Each number is 500 + 50 x the weight over the matrix's rms, rounded and kept within 0 to 999. Layers, rows and columns count from 0. Numbers have three digits each.

# layer 2 attention key, 128x128, rms 0.0513, rows 95-127, columns 0-127
458558578505543516510508581487428524474541460463408498473456541440469579518498416523575516431441519548495407471546496596555523545574432456481487472483435487488636490438537448410504476498500453407506568548608465581519423601467559497577452526527476565458412440517609524600521455491483549413504519486465642556493502495474469466483475493433489523577485545560502472573552497549471381470510
565507567502568440448410510512473526490488536522489585423410455552537646528443439493484515497375481393524565482443468528600573641601451540420533475313548536499524398486549515582514472398480425502467433467412539476567534416512507405516577495539488456572506425486392597522505548530515616523594514516596457475509521500524499526609550589513527438628416549612432565498454361564470482483443
548589494629603497464517510492441594549444460574523466497435419599498560494559518319442540479416529372534533548511614523527567488461411549516585494475427477484566473557588514516468459475479445527553426489427560428431444463583466476485493528514460511468519541447463452482483508350434430483562455618479477360455417491498412683491444484586551402558543488506452703643417390494549429527523
478522455606492436551473434548394560505352403466396539530525469529457569501539519464488469605624466528442508531476464479542549469469538545593476464495512556480610463637436563428527527502375534526480487529407586498600495439529481466565562404552623430416405523408514494390399508431492439562468429588492396532604382523399358498520581529519551439534500492490490535563552519469501461527609
545540456513666530444617371589469567522481380566563610603556597509478447426380444412526436505456524372582608642467491507515485469553501592378539482503484533503598459380552575617507465486480421517580491469430469440504594407570425483394504522539475482563541453507426577507496474497573511597576398543499531407456568489380579479564459491438473465535502455407533533533425465444523514391500
472445458475554495443499430597400583523445459496580455630457515607451541523492443482444469503546351468546475574523506552515547588368488481592531410413449552489554453534440601499391590494534465474505513553513549499538471518482485550449476438536547570513603491442539391465593546422494454567514536541590523444499464448395510609527522467447546521508570549413488483514565484501480534443498
426491516546493459520552513481536544560414560475508452377539431434570513469434434544489468579397544464559545491500521452455415512488525450514466615555547452500549483496480522536499433429443512517450448445542380507542398423530589480619503465495430472431556522525475567449584453523509575421612506502521534576608401474445513508440620526520571503493512592471505513418477573491508570514585
462616407515447515521516446507448504497458432406471524538526454467513435471469503445570510456446560472470482564560474535485589399537525502527440576548520481522547431484398577451448598602390533476555575534532547517442551482577510450423468572593544453486504488479532442461478545505517505548564468552484482629558657521487408452494425513532608484520565451421456492495538527512508453435477
414506454569444460432461388534538543417614483483560522476487548450476444443524573382574504541487559478488572579493449575437414438492506558393427493451475460486481491537389519614463476549380419473449550567442329584503435472457402477505512504471573555478441378376399634520497540362536497473569521568496451411497548512566499595517503655601440673562478468518515548465492464418545487433419
524508514511543496363492522562516476578371484485468454442435510527561506457535482500623520489440474523537508527468519485423516504457448485428481517552421531478545464568463554508609426441461593433431518510435504442494445660453437526467455548605544554529469595437563399396460455474515420519474525558462363481566515518572528513503480518423467495452466526566600474565546463587540507529562
491471548459572489543471500485486453539352418433445593447479548546538463475526401522521503458536518516490481447475439601521427484512361483541496485476561502479497548403612501472480543500552568596443468494513428586512566439479459522516519475431423514438590521539597519571441515476511412610485474416429388434530482502385451442556500425444519510492529458476549498557528606466446448379528
497535508529568442519505432523570550528518468551406488549481425600575559371535539494453469447537544481491586417510468530518578473499519542595483534440439483567510467446404535461478491565513497439414475543429503461491374430436455362516482493500469462508618510546567395579542421516442566478510439418577534497479532551583403609606485568526488414530517563370443545487465632414405540471453
468499492525557582531466432481497509537481389563646507575534436479549513405554601459427479493535468418433490575413530484536522435554528471527476528486383577431566564451465458530601520477607450581540404520485504542480447430520419428491407471554544450422554544436533581567645519520573473560471481500447497570591562467531552433574445562459361403514363528566539506524411516520466596560548
537565441516493411428558395511497467540490325568497548525423424404449563467569494415442406507471598569567528450324489497542388557506464502481495576392526431521429523495485546421494570499602444504494502445481453422550553644502453441549404467400488516506481456406567418524588531530580490496509503514479499641420611577446573553416480551564484452576491577499459456508574562498379563500565
453534449443527409481522487434507529427434483511552522398533544511460566590436548597466589441563461552566512490582516428469436547503478508416542531463506443499544501426442543533532464561565516498586494388518496447588538544442484477429514489439409539508539493553556542549458478491416532564484518399417486506482409516540511554555497435552517580499549533503504540570427545494569415494488
455587503468550521544450442512501543541489564485555521428498481508553471389489610507465557447420538432539491461496423445567537470550451585566502507510447513454509545504514501514442564503462527555478539381502372480486523517417457497454471458520495557643460519577466519460475533509531528510442531522468483474550471532470449534531541467520522423506491498459442546488404422399538500551489
497546494483542487455374478483531499540473527369440460527545545471633419522513443555589491497477387478551504492506486517488614583469508432540521435437485572552597553432491502431460540471558481481534470447370584474443593459512525416498471615502509506522601521516470476392459401431538457382417531522446509495515461476408598436546499494597441543434574431589461425546589452593490525517592
519438567586527452540492488599509595470581530478496435426537514512547530633537496499521477536508523439519484513444383517467562552493532627484369402512483521506458394526570538489451479457438534524486444472520483529433577554497517446447587509503471547461561479397400549494605455557399395599529535416480455400446455550516543568460444461555551501586505592518501482550515418571468414493537
391493564657447414601488475491569491484597480548394546395506596562538440664392490463568505449510550556527477482442540659611573481526481525499480589483436517485497426453526497546465498560440562478595652436623456535519464435461506378518542403503418479535473477423489534574481432478501565554470442508438569492538370465469486504427452465348631572610516430573492497634493496558422415497483
494436541458442580602511448458578487486488537568488398496483560505525478410417550495486504532532505434470493542509457580515566447479536459407498431520472483452540580442515427642592474515430510533517462502446533432541530407411514494532411493499488495510486585599519551467524417513525484498563413531447511449415580499536506636430511483366541498554538523486505604485555472471566566512600
512514484518546447562473455523498447513535448480550415407585449460416492506560526529470449634400502460518438469512455489348484502589486548448511500567522558571520564468473529507459447575395471480521538524497598528589485570497535443433460566479528514567552462451514455511539496467535533485427462602429450507480503529437423518450467529551422513499419431435509576454462494550512607480513
519503374591480503503545613444430493429459523421405390497539554561489510550471523549488567598466449563492439503506470374502574536513503535563511581481505501473479516502548412368528474583514410571563388542572404537467427463519489670543518433577512489519482518473624477386512486477480501530480459526458423522547492465545527567531468494451583500421548485491507564497373506487504574595422
507449452508581434443463578432501469438488587507482392501516405496432620563511575519463423612480491490560360500413500554502540557482592410542532587485525422401558546389501442458548562494501461551497549488461556536536521601567395477552411508669480612458533556548430435409526475443520493561543604536483464566613408490604434517522608612490538483534508578534534460542453555560568544495533
482583496420510497479503443505510563585506547549498568627565560427489483518505548519576483458433440493477554556387553559507468628480454585448450547516538561551416528442434511415496534577511495537575527574492466405492466449458587519464515423373499513546498580466463488351493507468555429470483570508444507415551518509422506526478467475484501431506536541546469502520542520484483526505569
443498392524475501539495466495577518557525464572454501557522538447470482512494586519435427466487555470630503509402518440460465466440548614469497483631364532555498506549521538391461506490497509465457536559516454535494542569408550507470475483472432490546552566513449456480375500470465559534546502463547627587524455476481393478453492482491604415423510462447523525498452521405518558448540
426529461532515533387451522478538437477601386480506543551499531377489627591512476431552441493432511521521442469483499492442546513485476572462456559421523479496519505486465493343483540520616424451534570454554432550538467519403643469393520352424468557585555497579580490515553608549554511428535595548464462404545525546491614467538567506395397578541519570556556429482495410516609563441520
461417463400569496480518417533574478489514528509508483369583501545577538472562485454501598488523471478615528501527575493491548505493578486518420499379482560425683585477525501519517525470426490520567415403639572553481549468371513481448534544561532491467524541400444409543525451569417589530413521478501507472565464529558504544460498538687550457392384602499473491562479536441522471448375
547543419531401493383375481607591483536644477487440563500558417541424469509442445452515401516553462486532431453614390487499492580458536475482531512472533405422426484548542482582459512434555498525520676601506494515461513430421548593504477632539445433423547482525555542584436406518517521486558474505505540549553404534513542517458565483496583434500624423499529437509422470491505471534541
509496456502358573518571533493447628588514592576494555499469583570455527444518477542501494537370505482419494444537559490448506501499570594500609435506511474481528465554406486550529542425483520470452475456558518474526411491521488576633506460469455476524533552415469452439524451461370539439556556476531537600480515454521487559400478469385491482462447492438481552483445567510612422556477
466624513569499601622488506534592468468447490558481477571558504480473395483426568475442556511541613492560530441531424563518482457500521522441447556411545383421404572499569451501575372438588519477530527429439541540559449534452498473481436470509461539466532475502438486592450602593621536473506476509354451456499543397571470549505393475438530535503396475542475446502453465587481494486586
492433502515441426554506522470381584456439480438378476412497419492444390590578447502511554476586546520432486476487604544442554416546625472515614545468507555492486521527478499583573511502547527515494442508581449516552526414487480540436590526478448522524458503586556527554524500474471419478518587474398521545496483563515494577418553430515432523448497600469619420551562417584510420486487
545494442483514490493570459587498466571524484524467558380523431473489593552422583441549437447460391389523442496473468530393550448584470467517601530557421526471546504502508411536471536530569482529507451513499501463609394574559482553449419417534475595581466498473403541507504579497441473553562418468470341597540531454469484541499513398538438524479524526486523432453446533526526488523538
572498497494522464440546454548432512564545359520520525495538445524500473474414434450555478412406516551529429457617456532500488469584493478549450453500577525504607442507498431477578457559481515500573465488532524463497456516555491535446532410559401423505539519480564446464503353507511492487442448425497536420451535599515500540462574484603578502595453526461512489508580425549468522542473
# layer 2 attention query, 128x128, rms 0.0518, rows 96-127, columns 0-127
497550524433509460583507482526496436432500520461483617494527576513559468464533508389556494475574541635535440463482567504491566518524464465369585437436530473483530523658512559406404456617728445544514506407351508480487539502505427497410480535574426473493445626549578514393476544422548431444451518471440583436642551417518498517534466523409573422343532505627481525623478512521456439467518
549498403503558477434527602539417450502377488541514594499544430522433626549499572447544513481442504363521430545550484447546522380460492554551604442420483528543487509530576480570476536512459458504513425598401596405482410486431534485425419483553659448501571450532495459394423356433530503539504583527518357508587417530516480507603528422552428521634484486481444556524412530525534461561544
502507503397553468499505498558615444530457546643440513497477559435486592406542540494535523530375406508512511436450607395471484472472472582466536518413451556576558489584626477422603372527456586501487564444516578484602357523528530460303457497500505512474442498417518412543433479364619497496482503465582384524591449598567433631470565439457463590541447492571477433567483462564416486496474
474537437454466454590559559379482414373518517558532560452431501515459425553425451510571461506529532486407495576536443496306475517549511534531525518383475533439492557630406415478508458446494514526474458457537460506470394452453552500558466421423523415563513470545561543545600502518493512438519510470603465462601497510525516502530430460479629445468529508446444539586542595448493461521465
512545461507535500519551425461537484544438475543523488551539456484497567448539461431525549553503393478466458481449474457432432460582492447503568516459474463452591464559511470532503438530406546484459427499553513425460473451580496486416566474492511473507460449542606425493552595470537558573460468422443518480512431556487513580526595471497590473525523453443409490534405532447421435538421
459388513479435465395447422488554557374541495524432479475557444599468350574513576477446545451551409570397541524561584454482567536472523494496512509519421524551547513515463477513522469602447491549532474466513466547408500477584538502474409472508545519525442571541483659551459546444522413466584416554517547552574570525499602481563457510517464449532551454522524475516443478576592499491516
474402524472587500434516500500553507511500475570535411567386458487511460341499546582474509550556500509525496587496459490550418554439468510385467418557505532466452559477463526513589492459520462431516506542457519462457448557448464417504463435497535533483473439485539478587616498566503500488532513522554483482551529441516491601391515593502443549498484446451569562490463609471441522473515
579522614502551481538450575496451487446468407531454501582401506506474481445443501518388395447499511562492547482504415398446566567467442514573608444448452600503528416510528450540538549490468608534507589355413543548479515521482485496555479541520601465495424567524522535480501491596538426516499535562534554473570536482496479426446503453538591499446451562526472505381459445516396461452578
557430511643524453471532493554619478496534538517436460540546486560468537392434471546475431552447480523446408520495463510445576459508507473515488511551541469582536462548538446523488528611455500537511522519504566464503510466550496461568517420426485452515492505508378550483518410406514466520586493610586514491561376490440376501456588464531448513536492460471471397557569462366528504576466
524513521572550431424542468469454487399646447509487492515583369440502497514533591504558493565509523408510577483523524596506548512451567426473584602493539473475592537483515538448525524482611530447490432465514438389573438461447525489462410534484463424439485514433432521510549508525637463535458526541543456568387496561495562459482483481506463513515459515536388525490521522499594479540520
478487493388449559533464448503603483523450557738563391371564410389548513440424583503489500542531438507493665577481405492432540523514501496473533465460533531497466543479416481473495499528452479441428417490530532466451473518554579555531530552560384517494363540528449503546546519481507456540529440513419499581541489490544451468525510542500496500455486565453521491616430501610446494479527
452370465449545493452582575543554463549568474535439442367484408462440438503429519490503441463517600444475514503457465528518429489452437616489565585491527512641532480540432338543484510506462451573511506560567538504543430489465550592533546506526397494531515539532428403395506498512482542489474515564501520456465617599445503557528466509417675496544500454484527515499391543514431502402596
522350469548593534491408532503476462569498582508599445608554503497449460472562618465440498541367527487493517455470496480391583513425468449408506516601528541532548565510484404575410439471450476529530498524541566509516494447498465536365549471489459422420551519558473535545410650455499424551503527475385441539480486607415522582494500509421500540501448484408621614566440541577384551481525
507577510456431493475459504504439522513537692435562601583498483544465614508592563494492425522487549467526510523517566515465495572529518458549586481556429495426452520518468536510521449564508434466434423512500573519537424428535515496502444477580552428496524504479492447493551568513412457472509477516462445514434479464417513503559502509588448514504529456514523415470581478477480460467542
527429468534444514524503521513455560484517494488459483509522435523540512598462486532511530403558514450516565515411538541437442564625531498498500363480551434566444525544489480539443497480531546469567367573415549527447509489504579546451430508571401525409622524454516499493586423528500491496465560556537534449491457531551549490487465450452560523497510539550497480448589471558489452511518
527514490537473484423549514524446451508466528496541466474475522489513499480555490500440527638512469461578483524547520591487509460547570530571449468501395467541417522441466565563418493503536523427432514523484455424473515374594486533512575515441497501516440429507497534450525364405463513569495443470573564423550547615604532565478611393521497447505491456411533476472633533501569524582555
588578469465527471508466468524530445472483494433580537566457566541495584436463512474482461501472487441518575507570562484505411417658523543442580418381551538460494491588598445454505515476494527467453503467447501453487519534436461493506487468450428585525427468454590552431519505334456478519493610466465520523554616547460511441449459529407572473529546535508442468381475480431625545521457
467576424496538453483494489473465524488481430395523481474532438443448539504472496446459442426445468486515542530667416545355511564603528469485566514482417519428604531541528639379503434485533512496563450562461597399461514601470438400526384608412519489571406491451515530508551479522545440511532483550641485556401610446476512492489416508482482375576564562462537502514578539498409457420529
457587500525535509500455565527483577513571451476426444474468490448403454568542491469570451551539586490508508532493445554527487511531496470459543577447516450561427527505486508383465427432470504576483545479464470640481606498537578580561517442572443588462464422456562510483560488469484507513532494527549504554520435480476571485509482495507491421483519390471457393444523467499529454545448
495379512477432548501511471477410444492530503550502428451470502503487488411488471492398420575450603511495525532437534538411528467466463476523469436537501500476548496538546408498500545497500489480497592501476568542538451554565548443546473451537537481502576491568567419481479445487466444584519434475473514599517536490573579522419503478336405474507572483443528572504570549490537529551506
462581554501384472599539460514582514467554442414443489393450467462507441548454493472587483515574493520499422507482541502480385562412537522383420519671537475468494506513503539613520650495522505424476546550497477536532497578458440411530470527521510517511599460484423588500528481496445481489451423516504530499555525478413464583536587496579524563495586576538447458455550499593499408499483
431439490503508527576539509546525547515565520566456625526509421525491392458453468504499511480491520499475559600502519422496533394554424587482517496538415452636557460427475560564469558518506434364510595572388580592510571464574505513427435548394511475461500490537542557402509450441492457565471429573463463414615492445403543556517443520461617502498421470511485418533467492498589472513507
555485444463483538514434571514451539430500643468496498435479490516552550550471438499525516569483520447454427449485497552424480414611530488583515485617487534500433465530558541449491500435427517495522440534518443423452525521520514484490515481431477498397465479539473463549469543514396583484486455560551474489552550624520575529483593475495556493498513519456508484477469438535389495483466
454414609538467530566519545494515517547469587468612519452526411526464340436427500556551464444498453517519516535508504493452470474547507463508510450463623450430511590448485455463472524511446531505500442511490430492444459513496567444578554450491531618469515442456481554551461436535560500479468475510459440601508521445517500496482464536522509501452431560473515548554553436580465532395488
544502494455563554433521492491398517449439551430495630425475483591468506507483537512450447428460489487426494423449546471469437468563474557638538477480502467481519466501517468611394421437491515471432408573575526413530514601573523397506589586445430541498585525545438456531487691433351488601537573527502479555540456557433545572474467397510486456607472481547483551514466508519410489572587
472544516426449504575620429522539592594480608557584500516458536521482535418555512484397396481541538446534489532496509485516493448474494462487482469476436427563381491489505493505516575594492602542579415553511547528436430445608515493389441506572492504502560575488532509376488431377515487453547460528443647571473446512471460494532581439503563501580538456502399551500402480498529498598561
475533536553545439507479493531519420550407503553449587542541524446520477498513515587530522504468554603491520570520572521481461450470504527433544530454442398398481537525461548510460517447561501645435449426485447468456546469635495407509456458493421477517418454500484470479586422439508573609545501431482408636500539419451513450476489452534407562492530603508494459530493581497432496374599
505565435460448467521361423552528584540487522544484547514541491527532524520477463484613544526604425587574520548516500456525508376458529487518450569522438465484491484567525500542459462456483486515560509585470459511469528592453519535481527534553528553555558481467570621549508432474577469422505460494401494489500484501518430416480622544505426543436541552443485506443438469492373479420404
471504481418537474377459679399456555579443458465482505481544428563503501549454575530432527470409632479470552408441504472420513513522493471443441530475539459559550438541467484441470595575448500538433532547497558423449576470423410555498449514503481481404565473571504447482517562537467414551568499482588489542512525432512487459560543575537528544553510381530491509511516553477449494446419
503539523465562451462482485559522586507593479409507474466384541604502566505664502456496462531404455485514620563449545427553463540487523428560466540557452564426551464508430502395530445357490415445553508486428451497528474522445564483571473512526607401404545547413429469409526513467534531572454594499542543382435571535513365511555501578510471435516526554592433558458517514450526551523565
437424411519499538530573489362570516525553446499483481459538440608425545460472477630486539509514554568448505509492440550472422479466544584436616457509427515538431517514424440572519527493511477437480510468465442555486513483473414507471547503518457424432556492507516402455674527476548484454565570558517432468548611524398501470458463565457541519471565482431517586486538472379536448511533
462554496511463506466503446499534431494545557536527481543460575469473558463520543580497498570512529522491485540488430497541439442506556562458517517516431485487504561612468527552513543477335489482460448512481476454547491551468609546400438416539547468532528512459518550557562515436422548551534487491522499515430509466500518485535432425482492497498480450393470564543464511417441497693516
# layer 2 attention value, 128x128, rms 0.0522, rows 64-85, columns 0-127
508446455507487400385525495501508483466499539525489509495493455463413577479461540458464520449472437546475484498468448545506452527536510487496482509546490502556429503503357481447478478523519527475544426478545463441493528577542539485431440434571486452546553518476513472463561492468558495475479563559506443553539488523516446522522575521506486522479553382558500447629497513571472482567524
503531459543575483527543537524545520503518485461490416489534529608474543517432497520463461539528492579458424456446478456533329453531415573499633411523559514525531410515514515482409448516580508497474452527368503481466546461519448497511405469538467461500451491493585521563477547419403567579476524507515454497466524495571437486570610498460465447564523491486455435412488469511499487530487
515541506520495420517514544439500483446494442486483432578492422532503533507598519489545514532532439577485516439421479426470529513447550507548502506519500477552507516498439466476509502500497556549509528516504542398593508501503459430441562500567472500558532522446522532422540524497519623562445481460482437477442489453410534460569432544475400499457524478415426533520499595510572496499477
455518482510418532485591536544406562496476546499502552501471529479431545423551535395495541604520457489424463531542524468502487489517528509512544465545430473476524518553500479450427430556548585543499516495554554529474552507537498591587380447521597551502470506512513520483430567490442409462454456514474535452500528498527416453517485508483589461487561531434531423433482469480545485568496
515488455518417428481539438483453484552479446581480482445444570518535477517460566492511409493537513489458540514463504618483398572537525376486503489511464382560487498507394495534488458460501501494479493506463589461428524420545436575516526465501541522468514445571486586591563504506559417541481473536568447525526545477545465503470476471499479471568487488473553459529515444555458540479408
571522547514505522530514499536577521560506434541523550473553462563525461516460538451495537452528554486516499524495535469547508567468511574521485511492485451477419503508534442462441568424526540555502367412522458584516427401517462436477505455488586523456515490525481531454493512497542433447487419500485542516397496533515496432492412487490511489512524557474428513503491495523492495562541
522580536484494475491537473604531400487601530556530476411473432459494537534468457501540504544550564506503536444515532559414382528418488500512543420485417474448517526579471494489458563580435521581554489522484489410503595479527502470555427492422508507558460494460643518443552472517477443463459492491507484520533483451461522521518504551537507514562536476532537482514532525506489560510575
499441461542468510442454480554544449479442484459493398475550527489512458501533494477446471538499534521453465413496515486507480569517490560512425593518442490532453452525539457504565409506504516403565540446539529559447474552475492503463473433516556473481552475544612572544608379600523567516540507524595520462537501588465458476509586522498544461477542474503480443523474502528535532531499
522446555568399436474493483506414498585493489467384519489528505428483462522531448509538572528522444560441519459514501504524536517441602497585449483536476508474463475501489485559566448505506517425477572449414480621535498520488563444509465514514516526495524445479508578526417494455480545524544503448487547517554456571498420528547521467438450503450560484506477442464555517584578483507468
526474523523475500557473500459412530472519473573549485472532443465487508390471570450589505442476487552504513521464552581548408573441554559528503438480561595494475442519503486440563457568566546524485538524561502417601451508469547479470552516506505509523449456538535508542458523514450477572460454491423468435415502516520494523494604557487427450542474477448456580374508515430548518473452
547517538472486470517513510458489488516490550531514473488434578537448458522527496522547579494451587486497518470507528523466534470532555460538483485469416521493458453532513540542500540420540534439512492499494476559510447457539414560451569533539420455530466480485488467519483447504471541464453504537500533536444514467372510518538561462469525501563483480506460404608500389538565543443453
415461405549605541473457514426506524461527466464409434471428569535511521544432478505460546483502511479580513430520467568482494466459468556525528530587535472606403447414505428523528567462530582533410550494472572518468452538485447446561522526490467508473518507438463504503475506531385416599489432457575528500480490492465580518526528417460488476521485517485522540554512526474519442567523
537464525472516586456492553588583518511427501446494496492505545530497452527494459486489477571572487585472504527539445458528541506522437499525508533555474504531498514565514446539512502499482493500437491469435430482440498509476467526541487573530500544545558488527499554523547496514510452496457542452478477499448461426510572479449482414589506464542513523452398536492505442512547451500482
497469466518581499474433554504439563422426504511528491459412563556516591508468507368570562491518530419491481458528473578575519548539438502535452530456507456499602507471527382513503476528487480534481559500506556477472360560490479478493518495552516480532491561456566507525513551617555410486553484566445448463551460577497485508551558479514491487548458555474507611501510563401532485470530
444578546446454505400487523552493486475451525508471520473532533489539505555465571568570535434472537492517499549483439459542537544466519555540451525547517456537450469544465494505549568420469553529537459568443538490533513417537537475495509541518504514505541524521569534450450430494518453545493467459490428439561466524483559527505532519494470426540476430476539507440512519510428590541490
492590566575544531536421549465453544495427488497505495510508485502490466598517418492478494544470519474478553513481506479574533511438564542520491559474546518533525447499468473471460494468464441411465442463467571509574474500466490531503475573429521550440480530492503501509490412413451457550522473511458499416466427556498556441563564496578527507476497462520499453408493437452629551553511
470471497628578491469503433523592456446573438493521469452484554397521449450562531453503468475478576510443463596475510435494495546435490479590545450516489558549489522490484544447517474469521448487521491532501525455524506540490575495532460498513487503527508512482412427531540541471462607515555486491459499510500475457563458576483502477507474488516493466591419558444482448563476578515471
437514403450504495486524503527470495592446492498552536404459522528516541497465444470481524525505474437461497494540510534441542565508476437450463495506420483529496460481534454557517535536623567470473427452491479532517490491546476470479460534433564536515532476539481556451459550520549503522544429472476531456440482458504487540471515557557519566520448512469485505540486458489470520477497
487527555494489537530522463528476506459588507470533444432554458483470558459474483464508506495502471540476439480433495552410462476509460558526579489581501539587524470455424460415407427574479442458593433461470519458470475495508470476511576498595528473520465574470465490562486467422461589450440471514484520456540482465503604488501564509481513516477446576467532459497463415450492497539493
571500506482627421415528420504537455472517577490554342444451560444458510556536444525507517469545553507523446484422520451526529512528468439600528538446450580429500502530505546450514449471550470514465493474410481474521499525509482524471493533529544439529470499620577433465489504513543473513466469528564446491508510414480481582505513530494541526501542471399531574545469501384494483581491
570541444467495483366493522438511557522517463465501547511385547517510492492510414591476485605512472478489585570499529444532521542501451456505362521434592597527522494571498575479570560454495537523539585518462504483441517489572478506460522385438506593539544487571555508484471451528497444461525598491491564558520496431500515503513479511495497498490496505560475502533482507427472419506547
524410492563472473570503475508462436597478538405460510588509438605483548474514554511462503492522571550425444464479492479530483505488482431556509520558563486419489460475533540501523580446462471481467512407511445445504522551517558460530524473508463491507581473547554428524533500377486503539453400418514476493493425576544516515534504532482529516408468562455490578504510463510516472583502
# layer 2 attention output (transposed), 128x128, rms 0.0643, rows 64-85, columns 0-127
479501498459488524479580524503484518485567517470513480421444446529547491430506436412466476523539496457545519452459367474558497469455525479494546517546463530505485522536465491517463553546587541501440392474505480479476510570446455508436505476589497521521449453391445461515552484508411529478551508481552536473483512542578424414582508482487497562579541438553567481511463493502513510560504
554525517481471479402483569550504519510444526451517508518622556483508516466462451505554427509421560523539481496441559453453501441491534449499486592414553485509494523542543531472452497471432409517565478507552517499565542445548508461561487524550579401509569450506515585561542428495421522464557545504568517427550526487467504494561436476569451450585510496404579412533467506601512466454551
539452472446555479474538458526503524595540503514531482378501473517544437467476504447525491511528451565608464509492461585574466506583548470371490525554523452521540466482499446494531509468456441402492515394490510447496559489482529520478427497459496463526522477471549447401556427500473442423494496499498416553556518548550526425539546494466483591530438465456554489446497510459580548502500
369493472532515539441508592475464450486517560461462535483513560520482470487654511482542469571533495503387499507472442562552524470558537443488439519508459584528425501527536466450536450550458491502520494570518481534441486552524453553508499552439451442499548510552510525506503540440475512503508535435523559459533471574428474568537483545519455434470512458441510437520460450592470467426497
492464495505393445497491467567459463489554512428464512467482541509549571562565487469528458477440465473459572552563436526449595406498454510512532536530508526592476524475454549510580501530457574434463447552579525488515534424575516545520541436469481476524529480498461572552592507584561493503607500513622494494520490494570570446462445430435510479546619387460556439522503555498467504533568
618506543545525513529512470491526441547540508547471444535500501526509417512559591491497417485522455505518501547469519431526482522544486530506481529523542495493461469500488484443510477476524546567499465517502588476489386520463514381482449513510439466531472496576576514536518596540500536474500446529581540515527439447509502451571545445444410507536511445524384621561518542488477455461530
441569526519566469482585489508492532538551492472565428516469458467488585522544490492466513525479434561529505510516479510547479471415602503494556522407513488461380504520447556555446538528470472507508483499481491537502487482432494547459525537475462436586490463459608514424470499539422483550564544487475454554512443450465558520408461501521522448501601409476573541505526510486429462453556
383490436594508490379540519466597515429495440441485494447548444540527480551473543501479469492485477538553448493570497458437515490419473421440535507533509481519567523510531462511432483513542497474516525539582518445456480496558506525498472508443481432444397525449530508559511478587556514453497498497401563509524481583544515536540499440510510529474506540483497467543405448546533408513507
517434549516457532496497537551508431528437497498477459411568487522417403522512506487525538485516499614497437478475494509513475407502453424535426477548622541481518524511493499564491560533520588470519480456498525518496440551483546468481510516501466441400457470511438481571456469518454457522446481474465543512539442520402454550456556483495483550482501433480481483469512557527580437624539
531516484492542485552536560481464502529451502437457461444590538536513442434498500486497539435481466487521564536435425501506489559504502615490457500506537528549393483434444489492506476479522476481535609474519513483541503506525524517579512549567518409548566462476546523435482524520519482546526520530482452445469566550526488543458497364553488447511500535514556500414481545533475454556447
474578544438579502526505525579490495497442548522521604485541477490544431559537432520463539491429531464569371514548572522487496477510483513449543464453557463549477494501441546513531482456586474491532479483498512508531413472486511551525453481489461513440451499447398479504495521531527537424479527523582538561491511526493512492480507454462587498462465532448510494514480540490490531500534
532517534559573511474388457498487465553501561474432557465596559534487426494561459454588543410561522458481529512555515506432495484391482453530576542505421440477453511498481533417434583481554453506552483512433497494508564437567524447547433477511482513536547571509440492454483452462497434509438555560442451535516495436476545508543500534539582514570479480474497545555508442518483472594451
515534473493603461465473465565501551498416493479516523550471507466488527561544479451489481505505482532476511510533611549474407486507466470462490564558467418540593518507525448515482525419481477561437480449540470542455569477496477505498464491554489492504524544521444564563430565536453488522482498475516506439507495560512467513503540493516460457470512436438479485429493431480449485430470
451556561538532429546567524561536504539466502397455457537505639585479448414536478485488547486505411468429506490488466404474513460432540514553504545575481521490501455515572481407494530460583523530492505510509474549479486489522541552551505419531463504544425608479514477496451562526533531530478484464441431491527501551519532510563492449578490392461535605577480512474537474536497473458510
463457471569479562537461493523477452530504563472489454513483532517571546513482560424554460442569454470509417527532517487595459450458504547467438521467562484510570506483481536577467532516522516481528479524432574483502474388503510511473490601530428439509526440506481512439467502478514438520426507451480539510526473487501431461482501407493591508561467510529486496452494518460492489556486
499504556605532534575395487500461459496544419495505555515543579532439558487504530542473504461471541465511476510508505486547464590458466535495405544420562480471565454511536528507511448463428531502568488382493535511520452504571486489580499543555496526444404544507408533527472469495473469475552465509539488579481473487548530489483537490604455507497554451531460515450473475510510524484456
431410389560486547405518527466456563504460422421527472432573488466526518503541467449419504444559563485600504501493533532464525453492519567497527525453479507435493538539483496517560499506501524549563486471485509569536466488462538495522525544468613554544530521492525480523481488475499517417524465478471534473504465490551488537477476458419486466488454451596461543497469519460482566510488
503608484487507499579557526437481474491452442571482483509456539517583553463576469434494470466443477534455512468518481428534560449510522437482466521457523545431487464475534460552539473424548592485537463525498480595471547419521490503519406539459521426512472551554515515499452495570576509466535560499516535439499445411489495524476509457533600431483569466494494550489508539460450450475532
550560518445517476526568549515550565515555509481575450460533475521488446441505514476467553489520436504518450538513390563470520574528491456496426522440380456453502518550479451536420476496468461526490474485474544543499475489544495465585563469485540514554492406491466544519580443451502554497455501506483552435477604510445492473427525492568517464535537529528573528541431479504449583514464
471464478457614486440542483445507511465593431471506446457440449472465497574525490494506513470476424546515533459480554414461567456535542465489505514440622479476483456496595504509537546570486443536482482499441463551586469508460577526583481526543544519520512620455398588494548540461428436431530602523541455485441525466544468496510436445491483549504571548425511475467435477444444537540450
505452522429492552513569452469548466563484491469517464494446465548538523533441506448385457556491566466505634444520532510516546564486417487593501529527569482520494473402526428491499463440488422495481470550521562478528566451498471598433456511591385538479529544544425525539450580414515525459562511521519520517451526539499589506441418588482558512422568511508496422506488508469476520514485
554491518451420533513448528431564495532493484548446477455503549431454469506486531495538517423501486528507597522409474536567488503465504522477520594531583466551488572521540498558500439478439513546475570560491416541463493540514514469497454532525524536482580531492445525535515409491513478549428411584449488472401479449459464468535499495537482513470482496490552528557520495456528446476588